Weights of a small transformer language model.
Size: 9 layers, width 192, 12 heads of 32 (4 for keys and values), MLP 768 squared ReLU, vocabulary 4096, 12.3M parameters.
Architecture: RMSNorm before each block, rotary positions, no biases in attention or MLP, embeddings untied during training, normalized queries and keys, local attention windows, gated attention, attention sinks, value embeddings, hashed n-gram embeddings, an embedding shortcut, capped logits.
Training: a variant of Muon for these matrices, 4734 steps.
Each number is 128 + 32 x the weight over its row's rms, rounded and kept within 0 to 255. Layers, rows and columns count from 0. The size above them is the row's rms in percent of the matrix's.

# layer 3 attention output (transposed), 384x192, rms 0.158, rows 195-223,227-255,259-287, columns 32-63
size [ 92  83  91  88  85  95  85 102  91  92  92 108  89  92  83  96  95  82  81  90  96  88  94  81  84  89 102  82  83  81  94  88  87  97  85  86  86  85  96  89  83  92  95  91  92  86  83  89  93  83  90  82  94  86  83  81  81  90  99  95  84  98  90  92  83  81  84  90 100  85  82  85  90  88  90  90  89  89  92  84  97  86  96  90  90  95  86]
[[137 187 126 114 129 121 129 106 105  80 100 127 147 141 126 125 166 123 149 129  91 118 123 146 109 112 165 105 123 177 144 156]
 [155 166 119 132 114 142 123 145 117 150  70 114  89  87 148  94  78 173 128 157  76 176 119 128 123 145 120 164 105 140 141 121]
 [135 122  67 148 165 144 117  99 120 121 148 110 121 143  94  74  97  98 139 165 139 111 122 133 158 154 140 122 153 104 164 186]
 [ 59  78 135 129 168 135 175 107 132  73 152 137  92 149 214 166 184 114 150 162 134 151 101 141 185  99 127 189 119 123 112 128]
 [150 137 135 122 104 200 128  61 137 120 117  97 107  81 100 135 161 109 133  88 116 152 131  95  74 160  61 109 118 131  93  83]
 [145 112 137 137  78 174 115 100 150 134 170 111  90 145  62  99 122 118 152 169 101 119 130 125  99 132 127 149  90 127 188 153]
 [ 86 152 132 183 125 110 116  90 176 139  78 152 150 146 135  73 121 112 158 159 103 138 139 153 139 173 116 112 136 156 154 166]
 [ 92 205 140 103 163 164 132 100 156 163  54 141 162 116 139 195 167 125  99  98 103 126 126  83 180 129 141 139 136 151 123  93]
 [181 125 126 133 116 182 207 171  49 119 128 159  84 104 125  77 158 155 197 174 137 117  94  91 126 177 148 148 180 151 168  88]
 [148 148  72 168 132 151 135  81 137 172 143 102 137 144 142 113 109 120  83  78 211 189 189 179 154 125 154 168 129  83 123 118]
 [166  90 156 141  89  97 204 158 151 131 158 167 127 176 126  81 118 124 119 213 134 121 141 137  70 103 139 197 135  56 109 104]
 [136 129 150 125  95 116 174 189 117 103 133 121 103 157 136 144 106 117 166 181 124  99 129 163 101  80 121 121  81 117 121 147]
 [ 88 136 179  58 130 150 184 159 108 127  66 100 141 133 149 104 156 138 152 126  55 110 125  91 137 133 125  98  99 126  91  80]
 [128 125 171 114 135 115  83 107 152 140 178  96 102 142 134 175 147 154 168 154  89 108 141 143  97 116 116 140 116 180 129 114]
 [108 112  96  76 151 216  95  98  85 123 155 166 136  69 132 121 135 118 136 103 147 109 129 169 125  96 127  81 120 168 125 164]
 [ 88  89 109 140 179 123  88 115 174 172 122  69 119 132 122 148 109 123 132  99 135 104 153 117 143 109 137 112 109  97 129  95]
 [184 115  96 127 167 171  48  68  88 125 126 138 175 172 126 140 144 121 149 159 114 166 130 130 179  99 143 110 107 173 135 176]
 [152  85 156 132 163 158  65 166  96 113  56 123 119 118 165 110 121 112  77 150 139 178  65 141 181 114 135 126 103 129  90 157]
 [ 59 109 154 135 115 113  98  75 156 125 105 118 161 152 131 128 198 105  71 144  83 119 157 119 133 172 106 113 129 129 142 157]
 [132 147 135 137 134  44 173 161 150 106 137 144 128 134 161 110  48 164 140 169 164 115 162 141 151  88 172 139 114 153 159 171]
 [142 113  62 132 111 161 152  79  99 103 146 131 116 132 105  59 118  51 114 129 163 137 110 143  99 166 101 115 164 156 133 161]
 [118 132 105 119 166 201  94  49 158 169 123  84  85 121 130 121 149 136 157 189 137  92 128 136 126 151 101 136  85 123 139 134]
 [132  72  38 129  82 155 162 154 112  78 179 143 110 100 179 171 138 119 128 172  77 129  76 107 190 130  88 181 156  73 119 127]
 [103 162 136 124 107 155 135 118  78 163 153 109  60 121 141 176 126 134 122 122 131 129 160 118 114 176 125 108 113 159 185 123]
 [152  41  84 184 172 118  83 135 114 118 106 133 120 131 134 124  94 119 152  92 170 186 137 144 196 133 134 113  98  88 111 152]
 [166 165 153 149 145  73 108 162  90 145 106 100 140 161 156 149  85 161  94 132 121 167 106 125 145  94 140 141 118 104  74 107]
 [165  93 150  95 145 130 135  97 160 137 196 138  81  72  97  80 138 193 144 107 130 102 127 121 115  84 133  78 122 145 153 119]
 [139 121  99 153 123 133  92  68 192 112 183 127 100  97 124 158 113 135  74 110 134  98 157 136 163 121  80 212 117 117  98 109]
 [154 174  83 142 142 133 121  99 115  94  90 119 114 106 122 131 117 163 112  95 115 136 138 103 219 157 152 150 180 160 105 160]
 [120 154 123 132  95 125 139 203  94 207 126 176 145 159 132 114 116 127  63  66 111 112 116 120  98 163 110 119 113 100 139  98]
 [179 178 150 147  68  76  99 123 155 110 127  97 111 107 119 120 106 140  89 138 107 125  96 129 123 150  94 123 102 114  94 116]
 [127 159 180 141  81 111  83 156 190  86 128 153 165 147 105  93 111 199 129 177 115 118 176 122 123  48 122  98  92 115 209  88]
 [127 131 127 112 127 113 130 148  49 150 115 157 108 149  92 175 113 109  87  94 178  98 139 116 148 118 176 123 125 122  81  90]
 [114 125 152  99 108  85 188 112 157 186 130 123 176 126 206 158 116 152 113 167 157 143 111 140  78 138 131 118 148 107 115 170]
 [104 147  80 166 103 131 118 114 112 127 193 128 101 109 128 150  56 128 137 186 155 132  96  87  74  87 176 124  75 152 165 135]
 [139 107 106 125 119  99 122  70 131 124 192 133 101 151 204  95  98 152 155 128  58 129 109 100 127  99 143 163 166 128 172 103]
 [103 192 138 146 157 115 148 225 159 111 110  91 184 141 130 148 115 142 115 112 127 111 122 116 152 106  94 105 115  58  68 159]
 [ 54 143  97 141  92  95 166 140 104 124 106 139 119 131  95  80 135 149 117 182  95 113 115 138  86 160 139  80 165 144  81 142]
 [116 124 100 166 131 115 130 105 121 100 144 122 110 119  46 135 107 138 109 180 102 109 138 114 137 134 117 117 151  48 117 105]
 [148 139  86 167  58 151 129 103 150 128 119 117 112 151  61 101  95 105 152 133 139  89 128  99 124 133  69 156 137 149 132 108]
 [156 144 102  89 185 130 128 138 141  64 176 125 148 161  80 165  80  33 119 109 191 119 164 103 161 153 110 154 134  58 140 211]
 [136  98 168 154 114 130 137 161 138 144  99 117  98 105 105 101 112  91 114 137 147 128 129 127 104  95 142 129 137 162  81  88]
 [123 158 106 100 163 137 124 116 175 131 136 137 161 169 115 181 121  86 133 134 110 183 141 152 138 105 121 122 201 105 114 130]
 [130 161 118 163 121  99 139  81 171 123 142 117 135 137 118 150 122 117 118 117  93 156  88 164  83 143 125 145 138 153 145 153]
 [104 181 146  77 163  56  89 157 118 110 195  77 126 147  99 168  91 146  98 129 114 141 133 120 107  38 105 153 137 109 156 114]
 [151 150 125 182  97 124 178 123 104 185 122 106 120 115 126  81  92 113 103 204 115  73  96  97 133 103 139 104 168 106 164 100]
 [166 166  95 113  88 141 171 116  54 125 112 142 119 169 101 128 184 127 137  97 158 121 106 135 148  99 122 139  91  70 125 180]
 [111 137 172 125 165  89 167 115  91 144 150 102 116  86 154 123 136 147  89  73 150 161 148 106 119  82 105 112 150 127  78  80]
 [169  76 152 148  78 121 116 114 187 162  73 139 140  97 135  83  85  72 185 149  85 117 132 141  94  77 146 109 151 141 141  91]
 [ 79 122 125 159  67  99 143  99 117  63 173 123 117 115 109 104 116 125  76 167  44 145 108 126  94  73 108 106 115 177 134 128]
 [115 147 115  94  40 164  97 190  75 108 118 122 132 199 172 131 136 139  91 183  98 153 139 139 157 116 168 140 141 123 165 131]
 [125  69  93 119  93 113 152 140 147 128 121  89 110 141  93 111  96  87 116 141 144 154  99 102 141 102 105 107 141 127 122 136]
 [179 128 154  92 113  82 119 148 158 163 137 177 139 138 126 147 112 105 108  56 146 162 129 165 109 158 144 123 156 116 131 120]
 [129  86 118 101 187 154 128 129 150 124  68 165 140 116 174 154 141 136 121  77 138 112 104 117 176 108  96 129 133 106 160 113]
 [131 116 161 115 167 169 120 103 113 134  94 127 103 146 151 127 128 136  85 145  60 115 120 118 146 178 135 113 124 171 155 119]
 [175  76  84 151 198 167 123 120  94 137 162 122 137 112 118 118 118 109 148 140 119  78 124 158  96 169 113 136 139 113 145  99]
 [116  63  80 196 153 193 120 101 151 137 154 187 137 110 116 144  97  81 129  61 190 134 118 126 145 139 140 128 136 109 112  90]
 [140  88 155 141 100 118  74  88 130 126 134 114 114 140 122 183  89  90 154  84 126 130  88 106 125 130 156  74 147 129 104 135]
 [130 148  86 154 133  96  79 158 133 152  94 116  94 162  74 119 122 164 135 187 130  80 134 116 133 140 125  93 124 156 106 148]
 [ 80  96 146  88 102  87 141  74  82 107 120  78 132 136  81 134  75 113 172 177 108 130 166 139  96 158 143  83 166 137  66 131]
 [135 100  90 137 155 153 105 110  97 126 174 105 139 116 136 150 152  97 173  69 119 141 154 193 104 107 152 166  81 132 111 150]
 [105  83 126  79  88 151 113 120 149 102 145  91 149 106 131 109  80 159  88 119 110 124 148 150  82 104 100 107 157 111 194 160]
 [120  63 130 109 168 196 129 147 166 111 126 172 140 117  63 159 122 132 159  94 106 120  92 125 156  69 152 178 116 164  97 185]
 [128 136 138 178 136 148 153 118 200 130 109 138  78  73 104 105 164 147  84 114 119 126  98 122 127 160  95 145 140 152  80 174]
 [114 188 127 164 152 126 149 146 124 125  86 142 139 188 106  79 112 141  66 123 115  96 136 124 106 145 123 118  95 204 154 150]
 [135 142 138 105 176 142 134 128 150 120 115 121 165 148  85 166  98 163 156 172 121 159 158 108 163 132 158 146 169  84 131 102]
 [ 51 142 130  48  97 142 115  99  65 147 115 164 133 112  70 110 114 145 129 194  91  55  61 117 104 110 121 117  76  34 190 111]
 [105  94  99 111 161 139 137  74 179  95 126  69 161 135 112 125 118 113 158 110 143 115 114  92 172  90 150 100 108 150  97 199]
 [119 194  77 134 126 144 156 123 152 149 140 142 135 103 166  78 131 157  92  67 134 109 133 125  76 170 127 145 116 105 122 106]
 [108 118 163 127  79 114 153 142  74 125 124 163 142 149 107 205 107 154 126  69 108 131 180 170 108 135  85 160  22 123  99 120]
 [173 167 168 129 139 115 118  73  77 156 148 143 174  93 179 150 123 141 130 122  78 153 122 101 193 143 108 123 113 116 143 129]
 [162 169 121 120  82 147 107 104 101 137 167 166  87  92 100  92 122 142 182  93 107 156 115 127  83  71 174 138 180 112 140 108]
 [159 173 107 120 117 132  99 138 192 141 120  68 100 117 154 133 100 149  72 186 113 101 127  10 153 111  93  88 119  97 124 137]
 [116  62 164 113 111 195 110 116 144  66 158 131 117 119 159 184  88 182 124 153 121 157 115 116 166 128 150  80 114 135  73 123]
 [ 92 121 127 136 137 176 143  96 122  96 106  85 127  91 101 150 122 165 171 108 125 154 123  80  94 131  87 131  70 119 103  76]
 [129 154  80 170 139 122 164 143 184  68 154 142 133 112 123 145  65  97 134 108 119  76 172 162 146 207 147 143 131 102 176 113]
 [151 163  90 137 104 124  89 157  73 135 142 144 139 152  88 132  80  91 105 102 117 172 131 154 127 120  97 141  84 161 146 107]
 [106 158  80  88 102  94 178 118  93 118  75 155 147 130 137 127 178 176 136 142 104 114 170 179 173 178  98 123 114 139 183  96]
 [100 138 157 167 189 135 106 124  94 190 114 146  96 120 139 115 127  86 143 124 113  92 124 137 119 122 149 118 120 104 132 136]
 [114 121 118 160 150 114 161 160 146  69 100 164 136 111 119 177 125 133 164 112 101 123 152  94 102 102 177 104 137 161 149  98]
 [145 118 200 148 133 144 101 120  89 108 155 108 153 182 125 170 107 170  93 120 113 147 109 176 117  53 131 120 109 133 119 212]
 [100 122 133 115 102 105 121 171 116  95 109 136 177 121  64 162  90 199 161 129 117 110 163 137 155  90 200 127 176 112 187 136]
 [ 67 172 171 141 122 116 183 128 147 123 123 155 121 175 143 102 126 103 103 138 135 124  80 142 120 120 138 128  91 113 165  95]
 [130 133 164  92 133  70 142 163 166 124 133 191 165 105 134 113 141 162 113 113 113 112 158 141 108 133 130 101 143 159 141 103]
 [135 100 112 118 110 133 126 124 104 120  74 118 147 115 134 155 158 114 126 127 111 143 165 120 163 143 185 113 157 128 146  98]
 [138 114 105 142  94  87 167 150 145 182 149 142 121 178 159 175 188 104 129 135 128 114 120 163  95 108 140  87  78  79 136 160]
 [ 95 140 129 146  87 127  93 176 106 112 113 130 182 112 109 145 136 125 125 127 108 155 130  88 106 125 142 102  96 142 123 108]]
# layer 3 attention value, 128x192, rms 0.231, rows 68-95, columns 32-63
size [ 91  90  91  92  87  88  90  92  94  89 100  93  91  90  99  93  84  87  92  89  90  88  92  83  88  92  91  90]
[[102 128  77 165 154 178 149 121  90 149 159 177 100 191 151  91 124 130 161 147 128 127 152 113 159 144 178 108 141 176 149 128]
 [173 147  96 132 119 114 138 108  81 110  69 111 173 182  90 156 138 129 108 126 131 144  84  80 190 185 187 126 170  62 120 129]
 [125 109 141 107 134 186 123 160 147 183 168 154 140 105 183 118 152 141 172 107 131 131 102 162  95 125  76 113 111 138 148 137]
 [113 150 153 135 158  96 118 164 132 101 190 117 144 127 111  80  71  91 110 136 142 104 110 117 144 199 188 160 119 130 164 112]
 [107 109 172  68  97 129 169 102 122  62  94  86 182 102 116 155 123  99 112 106  87 100 218 135 218 165 119 157 159 102  73 149]
 [ 79 130 143  91 134 130 113 160 156 133  92  91 128  72 136 130 102  84  67 145 161 114 159 136 139 123 123 120 151 109 104 140]
 [125 107 137 107 136 140 128  70 113 117 173 190  47 111 106  97 115 146 119 127 158 167 134 114  73 138 168 167 123 205 140  72]
 [169 139 173 167 119 146 104 155 181 159 148 124 156 117 217 150 151 132 187 117 174 167 179 147 161 106  34 133 135 164 113 157]
 [131 145 205 148 114 205  88 157 122  88 155 102 138 204 133 121 126 117 186 104 159 140 116 126 138 141 122 135 111 175 120 124]
 [166 123 127  96 167 112 149 138 152 163 100 148  86 117 123  99 128 144 181 150 131 142 131 118 116 120 132  91 148 127 114 139]
 [ 76  97 117 177  70 178 189  98 146 147  54 155 146 118 145 100 117 126 130 117  82 170  94 151 130 118 175 103 139 105 135 112]
 [155 134 144 114 124  59  96  64 144 112 146 152 172 163 148 154 125 142 131 162 103 159 150 132 102 160 157 128 101  69 136 168]
 [176 133 126 172 115 114 103 156 158 139 102  87 103  91  97  38  41 165 105 148 130 112 104  80 158 147 152 132  29 158 167  57]
 [100 173  94 110 126 157 119 106  83 100 156 170  92 116 108  88 150  64 151 135 139 102  89 107 124  98  53 103 151 107  81 106]
 [132  96 108 201 125 160 164 124 139 190 106 141 101  56 139 161 118 100 128 137 148 113 129 150  98 202 177 175 140  90 188 158]
 [111  85 143 129 181 118  86 123  78 110 149 145 102 168 145 155 144 148 132  93 139 165 127 165 121 152 164 116  63 149  87 168]
 [180 109 119 129 110 101 111 124 117 118 155 118 175 112 135 103  58  87 184 179  88 124 117  77 119 154 117 110 168 184  77 141]
 [147 104 113 112  70 117  74 118 160 107 100 159 117 114  66 158 157 118 109 121  75 135 117 154 141 134 193 172 164 121 160 159]
 [ 88 147 131 150 139 112 161  42 112  94 182 113 119 161 101 142 151 165 155 133 140 118 173 113  94 169  98 162  95 136 129 183]
 [170 138 121  80 132 118  86 155 168 150 183 118 151 168 128 145 146 152 117 135 148 126 136 181 142 134 134 133 151 122 124  68]
 [ 98 125 116 122 176  96 130  77 119 178 164 171 151 137 118  79 124 125 134 128 161 122  96  82 110 143 139 123 130 158 130 138]
 [141 107 154 114 131 137 118 123 107 121 171 214 114 137 225 106 151 126 178 100 101 138 153 156  99 134 114 122  93 104 138  76]
 [ 94  98  95 119 174 146 138 100  67 191 150  72 149 138 101 141 135 130 159 164 145 155 180  79 152  98 125 102 112 130 135 169]
 [131 140  67 122 125 153  98 160 106 151 128  65 107  78  64 159 171 164 169 134 135 108 162 103 123 150  74 114 109 117 100 111]
 [ 94 102 133 139  89 114 145 140 118 185 127 124 147 140 170 143 152 113 185  96 182 109 120 124 144 132 145  96 106 110  91 124]
 [138 193 173 130 111 139 172 141 115 148  93 185  95  93 150 145 193 144 112  94 146 111 133 117 136 152 130 149 177 145 167 157]
 [106 169 195  94 138  80 117 103 158 120 123  40 107 121 133 106  87 123  76 167 157 141 124 115 127 164  86 189 122 143 127 127]
 [ 97 156 129 104 113 114 139 145 159 124  87 147 152 115  92  70  91 139 124 176 109 120 144 136 124 140 131 171 122 180 123 107]]
# layer 3 attention query, 384x192, rms 0.203, rows 288-309,320-340,352-372, columns 32-63
size [109 110  87 107  93 103 103  88  94 101  99 107  88 100  98  77  93  94  99  87  93  82  76  71  95  70  95  89 113 113 119 114 107 111 102 115 118  92 105 112 114  96 104  69  81  65  75  60  63  78  74  75  86 111 102  87 112 118 114 116 122 129 121 114]
[[ 30 144 104 133 213 173 135 119 130 158 138 129  69 164 173  91 155 101 108 174 117 136 102 182  89 119 179 141 109 136 105  90]
 [ 64 138 161 141 147 125 142 119 136 126  99 136 121 137 169 124 114 160 108  65 126 165 119  87 124 129 137 138 151 170 136  70]
 [ 97 178 118 165  68  89 137 165 148 111 162  83 132 103 100 133 112 144 162  77 128 116 136 164 175 117  68  91 119 152 179 186]
 [114 118 131 122 133 142 148 170 111 137 128 165 122 147 124  95  90  95 122 193  91 117 139 198 131 136 146 122  86 164  61 116]
 [125 145 115 166 112 126 135 124 122 116 122 101 142 121 146 116 127 127 102 117 113 119 171 114 137 150 105 130 125  89  84 161]
 [118 158 121 110 150 142 113 157 165 161 174 122  64 125 182 128 138 145 115 254 114 131 142 147 125 148 161  83 122 131  65 136]
 [169  97 187 161 162  47 139 147 125 123 141 162 108 116  75 147 148 148 159 134 131 127  47  66 166  90 119 165 128  81 150 109]
 [151 156 145 117 134 124 109 139 204 133 118 126 125  96 104 140  76 182  65 139  78 150 139 114 178 132  88  81 150 155 129 156]
 [176 150 137 141 155 182  93  69 115 107  54 124 101  85 152 132 112 128  89 113 170 153 148 178 109 166 186 126 147 138  90  83]
 [110 139 100 107 133 127 110 163 183 168 119 129  57 108 118  81 143 134 109 142  90 111 143 199 112 182 142 122 118 221 116 123]
 [134  66 105 166 163 124 185 140 123 151 144 133 145 157 163 128 183 142 244 133 175 118  89 115 121 100 119 144  85  77 170  45]
 [ 71 126 128 156  93 149 136  96 105  50  70 158 152 139  85 137 166  97 134 164 139 173 105  92  86 117 107 169 104 108 193  78]
 [ 66 115 151 144 171 126 145 141 117 115 120 137 125 155 135 106 144 118 174 111 161 118 113 172 126 101 136 118 137 154 190 108]
 [129  84 148 141 143  61 147 113  78 119  77 148 181 121 108 164 123 139 132 105 160 143  77  68 127 103 156 145 121 136 139 158]
 [109  64 155  93  96 140 153 124 118 123  85 183 168 143 122 138 124 106 100 115 136 152 155 111 103 155 140 149 164 112 115 113]
 [157 157 106  85 107 178 143  87  67 145 107  97 126 151 106 197 130  77 131 157 121 146 139 160 130  96 123  99 146 127  76 161]
 [135 154 118 113  97 134 133 127  90 134 158 113 168 141 163 105 107 139 110 168 194 110 121 117 126 165 100 148  45 166  98  72]
 [142 153 143 170 137  98  76 159 107 154 162 140 146 120 113 110 118 135  52 173 112 172 178 137 126 133 106 109 134 181 121 106]
 [206 116 125 172 188 148 131 130 127 147 148 121 152 160 144  99  71 168 120 156  83 143 124 111 104  86 151 128  94  85 172 146]
 [210 150 135 149 101 114 121 118 128 145  31 128 142  81 170 179 115 148 192 100 104 107  78 132 145 129 110 105 163 140 133 123]
 [ 78  73  74 107 133  96  91 160 120 137 111 130 194 154  83 110  96 143 159 183 128 109 107 163 145 234 181 147  94 102  97 183]
 [152 117 116 125 108  98 115 112 144 131 124 144 137 122 101 178 143 134 193 140  88 127 135 118 111  82 118  90  66 123 146 126]
 [104 117 164 144 135 112 106 123 121 141 125 152 161 168 110  62  84  84 119 100 107 122  70 131 197 163 111 160 149 131  98  92]
 [189 101 134 121  99 110 131  73 123  89  81 104  83 143 128 192 144 147 118 135 167  38  43 148 113 152 138 156 139 137 124 176]
 [ 75 126 141 100  77 116 102 196 178  95 159 112 131  85 111 187 128 137 160 144  82 141 167 142 106  78 118 146 110 148 177 118]
 [117 122 139 162 165 169 112 123 114 186 170 172 169 145 152  85 147  50  91 114 145 153 144 153 136  94  88 107 150  79  98 145]
 [ 68 101 214 164  89  88 104 169 142  95 126 117 166  97  99 100 109 189 139 118 108 138 199 108 144 110 119 126 124 143 172 187]
 [112 114 171 142 143 143 117 177 117 176 173 164 146 119 142 131 159  97 140 157 127 184 102 118 142  83 129  89  86  78 133 141]
 [ 92  99 109 143 191 106 111  80 124 174 111 114 151 137 127  85  98 150  77  95 122 134 188 109 175 175  93 113 132  85 112 188]
 [ 91 141 159 131  92 121 110 145 124 125 147  95 160 101 134  89 122 133 150 103 111 153 138 135 152 130 141 173 168 110 189 171]
 [156 148 143 121  91 130  91  52 102  94  79  98 190 115 141  89 110 160  99  50 137 131 146  91 121 146  94 127 122  77  96 100]
 [140 111 182  68  61  70 128 124 141 112 129  96 129 137  98 116 116 121  97 125  93 144  94 149  95  92 128 131 119 158 157 161]
 [ 70  73 110  91 132 148 115 114  83 122 168 135 154  78 128 186 195 108 212 139 165 119 110 146 163  79 115 130 150  87  99 116]
 [166 133  96 140 126 129 113 115 167 157  69 147 195 116 151 148 119 101 126 136 164  96 156 117 116 144 136 128 143 134  88 144]
 [121  55 129  60 138 132 121 123 106 139 145  88 150 119 107 133 147 102 135 144 130 123 100 128 100  47 179  94 151 107 125 156]
 [101 121  96 114 188 167  96 148 118 168 155 149 189 126 163 153 119 100 223 104 162 136 108 149 195 101 137 108 132 177 102 130]
 [147 114  63 167 163 113 165  82 131 100 106 139 144 127 142 144 137 120 134 107 165 107 136 175 135 187 116 125 162 126  91  92]
 [134 158 208  73 103  58 166 150  76 125  68  67 135 158  73 170 134 157 137  91 119  91  57 128  99 127 181 158 151  71  97 116]
 [161 122  69 151 100 158 118 121 102 151 134  83  55 125  87 146  95 105 128 169 165  89 152 131 113 135 154 153  96 127 128 131]
 [ 83 129 149 123 157  86  70 155 128  90 159 126 210 118  84 146  83 128 163 162  67 129 170 149 120 140 107 118 186 161  89  87]
 [139 198 124 120 162 126 177  85 186 151  88 131 143 132 150  98 115 147 159 153 150 150 109 118  86  77 118  90 215  53  65 167]
 [137  94 192 122 128 126 158  37  85  82 136 104 103 120 107 125 102 131 106 155 144 194 165 135 139 168  89 185 124  78 127 139]
 [140 171 105 110 147 111 119 158 136 170 121 101 153 113 139 122  99  99 157 122 116  76 137  79 124 165 124  82 129 106  77 122]
 [129 150 107 121 126 104 120 120 117 152 149 116 137 113 124 108 179 132  46 123 134 100 159 145 101  94  71 108  93  54 154 102]
 [116 134 156 135  71 136 159 186 122 125 114 136 106 142 131 112 118 146  78 116 108  77 118 172  66 171 172 101  73 120  66  47]
 [160 137 155 158 165 131  94 119 156 173  98 177 147 110  97 148 148 139 117 173  91  89 170 112 211 151 100 168 172 178 135 162]
 [131 174 125 120 152  87 127  92 166  97 129 169 132 108 167 118 145 123 131 100 151 121 144 152 140 126 114  99 135  88 116 142]
 [126 122 120 113 153 122 121 158 139 147 157 152 124  73  79 136 145 160  97 139 143 139 169  91 185 106 114 149  98 134  80  77]
 [147 192  72 109 142 138  93 164  95 116  94 125 159 129  91 170  88 149 128 119 118 154 130  97 193 152 154 123 102 108 124  82]
 [119  46 180 107 116  55 171 125 153 112 134 104 119 124 129 160  89 102  98 161 106  78 205 126 138 128 140 175 127 111 147 131]
 [129 127 169 138 109  70  89  59 146 162 129 199 137 130 128 108 153 145 108 114 139 130 154 101 201 169  95 102 103 172  91 145]
 [144 107 146  91  98 126 153 114 133 132 128 128 135  94  89 152 163 112 122 123  57 127  79 144 178 127 134 151 189 178 145 140]
 [222 118 222 119 111 125 121 106 135 135 131 161 110 111 120 148 135 117 191 136 130 121  86 123  83 133 147 116  98 163 115 137]
 [118 167 109 190 189 205 139 130 135 160 129 164 131 106 163 139 125 142  77  75 149 147 145 131 155 124  92 131 122  88 133 117]
 [113 135 159 124  89 135 125 159 123  89 135 168 152 119  82 128 104 118 115 108  90 165 196 164 111 104 119 127 111 134 187 118]
 [100 137 152 114 116 157  82 207 157 161 152 117 147  77  83  95 149 157 102 115  94 121 133 108  91 156 140 114  73 209 118  92]
 [150 124 125 117 117 132 136 185 136 115  56 167 110 134  74 154  79 107  87 135 168  99 123 178 113  85 101 125 185 158 114 188]
 [103  74 121 151 176  95 123 158  97 108 105 100 160 133 178 153 148 136 184  86 157  97 108 180 109 169 173 113 136 127 137  77]
 [ 95 111 107 125 148 107 127 129 143 115 134 102 141 172 137 141 149 136 122 127 167 115 132  64 183 152 160 124 119 151  99  82]
 [219 119 133 141 108  97  83 134 129 142  89 181  94 113 109 100 136 173 116 149 137 134 187 120  71 128 153 104 130 126  80 152]
 [119 150  61  79 148 128 134 148 125  92 108 142 141 169 125 124 144 133 144 112 113 115 209 136 173 137 163 122 135 193 104 144]
 [149 153 167 158 124 158  71 102 198 181 153 163 147 120 155 110 134 123 164 125 145 116 159 119 122 143 100 130 231 117 121 162]
 [122  74 172 162 141 105 164 164  92 100 142 124 101 127 111 110 113 161 110 154 156 135 140 148 171 136 118 138 116 131 130 101]
 [161 146 169 114 222 153 119 166 120 156 142 143 139 145 115 145 101 146  92 117 123 140 140 107 163  97 133 149 124 177 155 105]]
# layer 3 attention key, 128x192, rms 0.19, rows 96-116, columns 32-63
size [ 94  72  86  84  77  90  99 101 103  91 100  93 125 101  98 120 120 101 116 104 109]
[[130 108 173 143 116  90 103 129 151 155  80 137 132 119  95  87 114 133 132 125 119 130 100  89 167  98  74 117 161 148 131 168]
 [ 98 149 142 137 117 124  68 102  91 136 123  93 133 162 115  67 130 116 140 139 142 129 131 154 147 127 139 117 115 138  95 172]
 [135 120  76 105  97 128 165 166  72 112 129  85 191 144 121 106  86 177 139  77 143 146  99 161 101  98 157  99 137  76 129 176]
 [125 122 149 185 106 148 146 143 139 142 125  81 125 160  86 162 177 143 119 130  59 163 157 136 203  94 105 114 132 107 148 167]
 [136 180  86 120  93 142 129 148 132 156 125  84 199 131 176 121 111 149 126 130 106 199 102 109  52 100 170 116 149  59 184 167]
 [ 68 132  97 204  76 164 157 183 114 130 112  83 155 116 137 108 137 162 154 147  85 133 135 175 163 101 145 108 132 126 128 186]
 [144 113  91 102 141 111  96 139 111 124 111 165 147 103 136 117 118 134 113  90 172 182  87 120 102  84  58 109 105 175  58 129]
 [133 127 128 132 168 176 156 133 167 109 169  73 120 143 145 148 156 141 122  80  93 109  51 108 123 110 112 141 110 100 137 157]
 [116 168 103 126  76 145  89 162  94  90 142  99 130 148  92 138 149 122 122 138  96 116 163 108 122 158 139  75 114  80 165 171]
 [124 194 129 144  60 168 119  79 119 123  77  75 160 175  85 102 123 144 108 109  80 151 148 135 151 101  60  99 156 103 136 177]
 [ 96  81 117 136 117 115  80 128 106 175 116 167 116  96 131 166 128  86 124 142 181  86 163 160 126  79  92 169  94 127 130  79]
 [154  62  90  95  95  97 145 120 138 140 145 119 143  98 104 172 147 119 119  92 117 108 144 132 159 148 162 119 113 114 153 179]
 [164  87 132 146 189  72 101 142 113 103 159 161 134  77  75 122 132 110 137 138 158 171  96 114 121 125 128 159  94 163  80  71]
 [165 158 150 170 139 128  65 141  78 116  90 107 138 141 165 118 111 113  94 161 131  60 160 136 168 167 107 132 135 155 108  64]
 [ 94 140 114 139 139 115 157 133 106 135  13 136 169 104 115 122 125 138 130  95 113 158 114 197 161 137  94 174 116 135 145 102]
 [130 190 161  88 121 130 139 184 122 144  90 122 145  96 152 126 172 106 138  98 119  41 125 179  98 151 135 113 143 104 101 131]
 [206 105  79  98 157 142 139 154 163 168 160 108 123 136 163 119 162  82  76 154 142  99 132 160 133 178 195 167 171 137 102 176]
 [118 109  86 106 136 168 132 186 176 146 130 114 177  93 175 146  99  89 151 140 144 139 125 169 113 121  83 126 150 161 164 130]
 [129 138 142 122 108 133 125 104 176 130 155 104 106 133 158 173 130 148 165 133 138 145 134 126 106  73 100 167 160 140 171 105]
 [123 108 160  92 159 149 141 142 194  99 112 110 108  96 110  99 107 121  86 179 103 154 142  81  84 141 150 183 108  30 107 132]
 [ 96 122 127 132 146 107  91 141 137 144 114 100  90 149  81  56 144 109 145 107 189 109 120 174 169 126 148  97 112 140 123  93]]